{"n_head": 2, "d_mlp": 512, "doc_mask": true}
Each number is 200 + 30 x the weight over the matrix's rms, rounded and kept within 0 to 999. Layers, rows and columns count from 0.

# layer 9 MLP down (transposed), 512x128, rms 0.06, rows 53-65, columns 0-127
111,214,238,249,228,195,194,161,230,146,229,216,173,197,153,196,223,175,191,177,188,222,216,252,176,157,193,197,197,165,208,218,215,207,193,202,287,196,226,141,219,229,179,183,222,209,190,151,166,202,228,206,164,218,227,215,200,188,141,232,223,173,190,260,196,198,197,177,166,167,183,222,186,206,231,171,243,204,231,172,188,162,110,140,165,187,200,282,192,205,192,178,170,147,187,211,224,180,209,136,236,200,208,152,154,197,174,192,162,163,184,229,172,206,166,184,191,201,223,232,166,248,215,210,208,219,158,209
216,180,175,221,185,228,206,183,170,201,206,195,136,193,194,194,227,236,239,188,199,236,201,193,222,161,131,215,179,195,173,216,201,166,206,205,238,205,197,258,154,170,200,244,149,222,227,202,216,196,200,206,195,218,189,198,173,186,183,192,204,193,224,186,232,194,171,176,230,223,203,206,190,218,199,238,180,218,176,200,220,291,219,226,173,257,228,165,155,226,212,216,196,176,183,214,160,257,187,161,204,180,194,201,222,203,233,253,148,193,142,183,154,205,248,197,266,190,164,204,139,216,227,210,188,174,189,256
199,162,204,135,195,176,186,212,208,203,181,175,168,185,243,189,259,177,175,209,170,211,233,204,208,169,181,199,215,190,194,182,156,177,228,175,188,226,186,172,199,201,175,199,187,159,235,140,216,200,200,180,140,151,194,212,218,202,216,234,173,193,182,154,177,246,170,187,237,185,201,184,174,199,234,206,174,196,239,195,190,239,236,211,188,184,176,213,232,228,212,227,212,177,247,181,207,213,230,245,158,224,260,129,179,215,204,208,198,213,196,217,221,207,221,223,218,171,186,182,204,225,126,210,169,167,227,138
165,180,202,246,191,181,188,169,194,182,196,208,177,245,225,193,147,213,196,214,215,218,253,236,237,190,240,196,176,191,136,193,237,184,228,198,132,179,154,216,205,208,210,247,210,221,201,194,205,227,190,192,219,173,230,153,231,200,239,214,208,236,214,192,162,184,196,195,208,190,177,187,173,220,213,149,149,273,179,208,231,266,184,230,190,202,225,200,161,238,191,158,222,220,122,192,200,181,181,226,263,237,222,226,232,171,168,188,180,196,193,184,188,216,190,220,212,190,198,137,225,188,251,232,183,187,172,211
167,257,192,206,219,168,160,268,219,211,201,181,223,195,134,187,229,204,203,209,204,189,116,234,192,215,188,260,172,243,175,199,183,265,201,223,175,224,201,220,152,187,177,239,243,190,197,164,156,289,192,172,205,177,191,220,193,241,211,185,182,169,241,237,248,170,216,200,252,210,209,219,220,196,202,187,185,258,196,210,180,226,263,161,194,222,221,176,242,173,211,227,211,222,247,172,216,253,246,254,219,172,211,235,170,193,196,226,230,193,149,206,246,182,240,221,153,190,120,202,186,229,180,152,209,210,240,190
217,182,118,214,199,154,182,201,231,161,142,220,180,191,201,195,240,231,231,198,190,234,225,228,215,133,197,222,202,152,197,217,213,192,203,241,210,202,221,205,179,192,210,208,181,204,229,153,221,141,207,191,256,238,213,194,192,226,201,212,191,202,234,219,231,195,188,189,179,205,246,220,257,187,183,189,136,218,207,205,222,204,209,231,176,201,163,194,210,226,171,166,212,183,185,195,201,210,222,203,198,213,191,213,238,223,158,188,225,187,220,218,219,206,216,186,210,208,168,188,193,186,212,169,248,218,242,227
164,198,177,191,208,162,187,226,233,241,176,214,228,187,196,180,171,242,164,213,231,233,165,236,218,196,228,224,169,218,201,223,188,223,217,193,133,157,203,179,210,219,220,231,232,204,175,232,243,240,231,147,250,178,182,192,155,221,177,188,221,188,196,254,239,210,219,237,176,188,156,181,190,228,189,222,206,177,165,200,215,183,225,200,219,219,225,248,193,197,217,181,239,209,190,203,207,178,221,190,230,182,188,141,195,149,210,197,252,183,180,209,261,179,238,224,200,148,199,205,193,217,184,216,185,164,234,218
158,262,188,186,166,214,231,215,236,160,182,209,223,218,143,208,212,216,193,194,216,273,212,222,192,256,226,183,160,209,182,218,196,217,227,192,209,191,204,245,226,159,202,209,206,168,179,255,185,182,225,236,178,188,161,162,174,205,179,189,199,235,213,202,145,210,162,169,183,178,242,199,170,161,205,236,173,203,252,216,199,246,198,146,233,257,184,247,211,211,243,238,212,165,209,244,212,143,219,237,254,169,202,176,161,269,170,215,164,226,195,226,206,253,178,204,174,207,200,260,163,208,188,205,214,218,195,229
208,247,264,189,222,268,216,230,188,230,244,208,193,241,221,218,185,201,230,199,215,183,245,181,168,155,202,171,232,202,196,254,161,167,185,209,254,190,196,174,182,229,179,180,228,201,203,194,235,184,203,194,203,231,229,189,251,192,166,200,192,145,210,203,182,184,204,227,260,151,213,155,187,226,206,237,199,213,237,198,207,211,198,231,218,200,199,185,204,228,285,158,212,202,191,180,232,222,154,182,188,181,210,177,194,195,161,141,218,218,198,196,206,182,188,205,216,210,160,210,187,229,176,228,169,248,216,195
208,228,196,224,176,245,197,217,150,255,270,145,198,157,184,183,190,143,156,157,250,258,226,182,203,219,237,217,219,190,190,214,226,219,189,170,187,240,252,227,251,196,196,150,213,196,184,197,256,147,237,164,266,172,194,211,218,144,202,227,208,189,163,190,174,239,248,177,175,256,204,157,232,205,164,215,244,222,185,142,205,212,170,189,185,206,157,174,189,129,209,227,210,186,191,246,208,231,217,173,215,263,249,207,214,169,246,172,213,227,219,178,147,201,228,213,186,166,270,242,204,176,176,198,221,201,195,178
215,215,178,208,161,133,182,216,204,171,186,195,218,236,199,133,180,231,225,156,198,145,253,240,245,237,209,199,210,198,110,259,220,204,153,181,227,201,202,213,181,193,232,195,228,175,205,154,216,228,225,195,180,180,207,212,147,218,233,156,227,193,190,205,214,196,191,175,191,237,225,240,241,219,185,154,206,204,209,191,207,174,217,245,240,201,199,160,129,208,233,203,244,212,162,198,178,135,201,208,230,181,211,238,169,206,212,203,204,201,236,250,198,148,237,188,205,197,216,229,166,166,185,194,231,189,156,233
186,214,250,200,248,224,278,201,230,178,194,157,187,183,235,164,175,187,142,228,269,213,173,189,174,181,225,206,213,268,182,180,183,163,219,212,223,173,142,204,192,194,196,246,158,251,162,268,170,189,221,178,192,216,195,215,184,185,167,175,188,162,206,250,255,185,195,206,157,223,207,160,229,227,221,199,194,198,134,188,240,195,165,203,207,202,157,258,203,204,182,216,241,250,198,191,196,205,174,207,214,219,233,170,243,196,185,260,214,199,167,230,160,156,193,229,205,235,140,211,223,176,178,148,195,174,242,216
176,251,209,198,199,186,181,239,183,211,196,165,220,171,141,219,251,202,204,205,226,263,198,227,175,211,203,219,224,217,210,218,224,238,206,207,269,195,135,227,200,199,207,211,219,200,216,225,182,220,187,206,175,216,241,198,178,213,218,223,189,219,159,174,178,203,189,177,226,167,166,179,155,225,163,231,213,244,230,178,239,169,170,222,211,177,197,228,207,190,151,196,165,243,215,205,201,198,134,236,220,208,218,218,240,186,207,172,156,222,245,186,227,196,257,199,171,156,201,244,234,130,223,225,194,218,181,199
# layer 9 MLP up, 512x128, rms 0.0602, rows 54-66, columns 0-127
230,195,238,244,259,289,190,173,239,181,163,158,205,187,240,177,184,181,236,184,202,202,249,203,236,203,197,247,284,158,269,155,197,164,149,174,212,236,189,224,200,197,191,198,186,152,237,217,138,188,178,253,231,154,198,137,195,155,229,180,151,271,226,193,177,208,198,192,149,254,145,240,231,169,232,140,176,177,170,156,217,203,157,210,261,218,162,193,224,132,176,232,202,195,230,212,218,233,188,148,191,294,189,176,154,209,191,221,184,229,185,155,189,207,216,145,158,206,227,211,306,222,217,212,227,149,161,217
211,241,208,215,144,252,248,186,178,172,156,201,194,218,201,195,207,193,218,216,202,184,199,262,173,165,217,185,217,199,253,194,242,218,181,273,211,159,246,228,202,207,208,217,207,216,196,200,152,225,233,194,183,214,199,189,174,197,227,240,191,202,232,217,236,213,178,209,179,176,169,213,193,198,203,202,164,258,152,167,210,185,221,191,182,222,188,193,215,181,216,187,209,193,172,147,140,158,143,144,208,243,159,228,189,161,192,165,180,167,214,177,173,234,173,216,221,208,272,175,213,178,200,165,200,150,191,205
212,255,232,236,231,195,177,176,243,215,205,138,219,187,204,183,214,227,202,208,227,238,169,169,178,195,214,201,215,167,235,285,164,168,197,177,248,204,206,151,202,149,208,182,198,163,213,215,243,194,207,256,203,196,187,209,173,173,165,207,212,157,163,187,258,146,158,218,230,232,170,177,232,223,171,219,161,169,220,191,194,179,189,219,171,184,216,219,257,228,203,277,205,227,172,199,224,211,264,216,165,208,138,143,203,187,172,225,188,228,175,166,190,182,180,156,186,200,125,203,217,201,175,183,192,218,231,239
214,216,187,219,153,248,251,154,241,189,173,214,205,210,228,157,200,165,180,173,198,243,224,177,215,213,247,169,242,184,211,180,194,139,178,185,173,180,166,218,196,167,217,196,199,232,184,227,269,144,220,242,192,222,141,204,230,227,208,232,212,219,180,200,132,217,154,244,186,207,196,206,189,218,222,198,162,209,234,195,206,235,188,195,188,187,155,219,190,232,196,216,206,174,183,189,116,163,189,187,198,263,194,184,227,197,231,196,166,209,211,153,206,174,189,242,243,199,282,187,183,186,200,222,211,162,236,176
178,200,230,208,165,210,237,232,174,173,228,184,209,200,182,221,204,151,151,211,202,197,244,148,194,233,204,200,208,217,226,202,182,154,199,164,231,207,179,159,182,182,270,168,201,211,227,239,206,227,182,221,171,258,211,196,218,162,215,199,205,181,182,186,205,232,216,278,240,175,182,192,189,189,220,209,209,211,203,168,216,189,197,227,240,189,213,225,173,212,200,224,222,206,189,182,173,192,172,199,200,255,149,210,191,142,196,218,187,187,188,198,139,194,175,188,208,230,228,197,212,209,205,216,191,151,171,155
235,136,176,201,228,212,219,216,189,146,234,213,184,203,212,248,211,168,236,175,175,178,209,187,186,194,181,189,205,217,183,173,216,224,167,222,205,247,191,195,225,165,156,143,165,192,219,213,175,189,229,199,195,236,226,210,179,192,202,174,136,172,215,185,187,239,218,218,173,197,236,243,173,208,266,189,237,244,219,229,205,213,175,216,183,202,185,210,238,211,193,171,210,166,184,183,175,237,220,215,162,234,207,209,244,257,178,229,181,211,208,194,190,229,185,217,248,202,201,167,193,177,201,192,183,233,203,167
196,173,214,229,232,234,210,116,184,160,167,173,184,199,192,246,186,210,198,253,204,204,216,234,156,180,178,213,219,200,222,231,185,209,154,210,176,245,176,116,159,203,243,238,172,290,198,159,142,162,201,266,214,204,141,196,193,208,215,216,220,157,180,186,179,223,189,201,194,204,159,161,216,196,200,117,235,274,189,141,198,124,176,223,211,189,203,259,213,251,171,276,255,213,194,214,226,190,227,144,205,237,185,175,233,176,170,166,176,161,210,205,177,223,200,154,166,196,186,207,200,266,166,231,233,192,176,198
219,198,139,174,158,171,211,174,182,188,186,202,203,201,161,187,154,213,219,258,185,221,135,169,208,227,214,205,181,233,216,181,184,204,171,188,182,241,195,229,184,210,182,201,199,210,197,211,197,200,220,213,204,235,224,181,138,224,223,216,198,196,205,213,200,201,201,198,210,198,244,205,201,203,193,196,186,174,209,201,184,186,260,181,195,215,177,220,175,230,198,230,176,197,238,199,221,201,223,194,210,202,194,200,226,207,202,194,148,198,240,171,174,166,216,167,169,204,218,174,227,192,211,168,190,231,173,214
160,204,244,223,216,126,150,190,199,177,186,141,206,216,239,221,235,207,197,224,178,171,178,166,193,209,245,240,247,213,231,242,206,180,215,170,212,201,203,231,205,214,240,172,216,222,116,205,240,233,215,235,181,173,215,193,187,200,191,196,238,216,210,175,213,206,201,181,163,175,183,248,176,220,166,175,171,182,224,177,252,187,264,190,152,226,194,212,140,228,188,231,190,180,255,143,178,179,237,217,171,199,183,212,215,120,171,188,229,203,188,187,231,123,215,236,221,212,215,194,226,253,261,181,195,229,237,196
189,212,188,200,224,248,256,203,192,178,181,266,245,200,204,198,193,221,208,237,209,230,176,210,168,219,184,162,142,203,214,177,144,197,254,203,214,261,195,145,213,188,269,196,183,215,231,225,205,168,181,191,230,201,181,194,192,203,197,161,155,237,176,164,176,203,185,244,179,175,169,203,189,191,176,174,211,138,200,206,156,190,217,192,257,215,173,261,222,240,180,226,201,245,203,218,196,166,211,226,190,223,186,192,201,221,168,195,204,235,152,146,218,200,173,155,193,207,204,193,202,227,180,144,165,170,196,156
208,224,239,192,209,201,183,220,165,154,192,176,171,266,184,220,229,183,212,191,150,184,219,189,191,212,187,164,223,145,237,193,237,264,143,221,135,183,265,182,236,243,143,203,179,153,160,132,194,198,233,195,221,231,179,213,225,171,216,173,123,176,240,191,149,208,187,179,186,194,196,235,211,225,119,242,174,234,175,205,204,217,191,212,209,217,186,201,193,173,145,182,175,176,188,217,219,244,196,183,172,189,223,232,166,224,202,228,225,240,160,129,197,215,191,178,247,205,230,209,223,203,209,191,191,204,182,200
196,162,160,174,186,208,238,237,198,153,220,220,143,234,172,193,215,216,203,235,231,258,197,196,203,210,208,182,188,240,213,190,182,220,212,197,188,193,235,159,210,162,169,115,196,205,240,204,204,198,206,227,216,222,194,234,220,197,230,181,174,236,188,178,161,167,212,230,156,250,249,164,242,160,176,199,184,159,165,184,175,188,190,222,178,168,195,205,210,222,232,228,219,205,166,184,151,207,198,204,254,171,159,209,160,204,210,228,187,181,213,248,183,155,195,157,216,175,144,197,190,226,193,205,187,202,183,198
201,231,225,201,205,184,211,221,165,207,129,211,213,195,240,241,219,199,184,174,160,183,165,253,194,204,195,179,178,220,180,230,217,201,204,185,146,200,211,240,255,195,232,156,194,222,149,174,223,190,253,208,157,201,170,199,200,252,226,175,213,161,251,179,271,187,161,172,216,181,184,202,178,214,206,215,172,162,199,196,237,193,214,254,129,213,142,223,163,209,128,202,232,248,205,236,154,129,181,187,227,186,206,159,206,160,207,215,210,237,183,178,228,208,237,187,196,229,191,158,246,211,214,192,202,252,111,272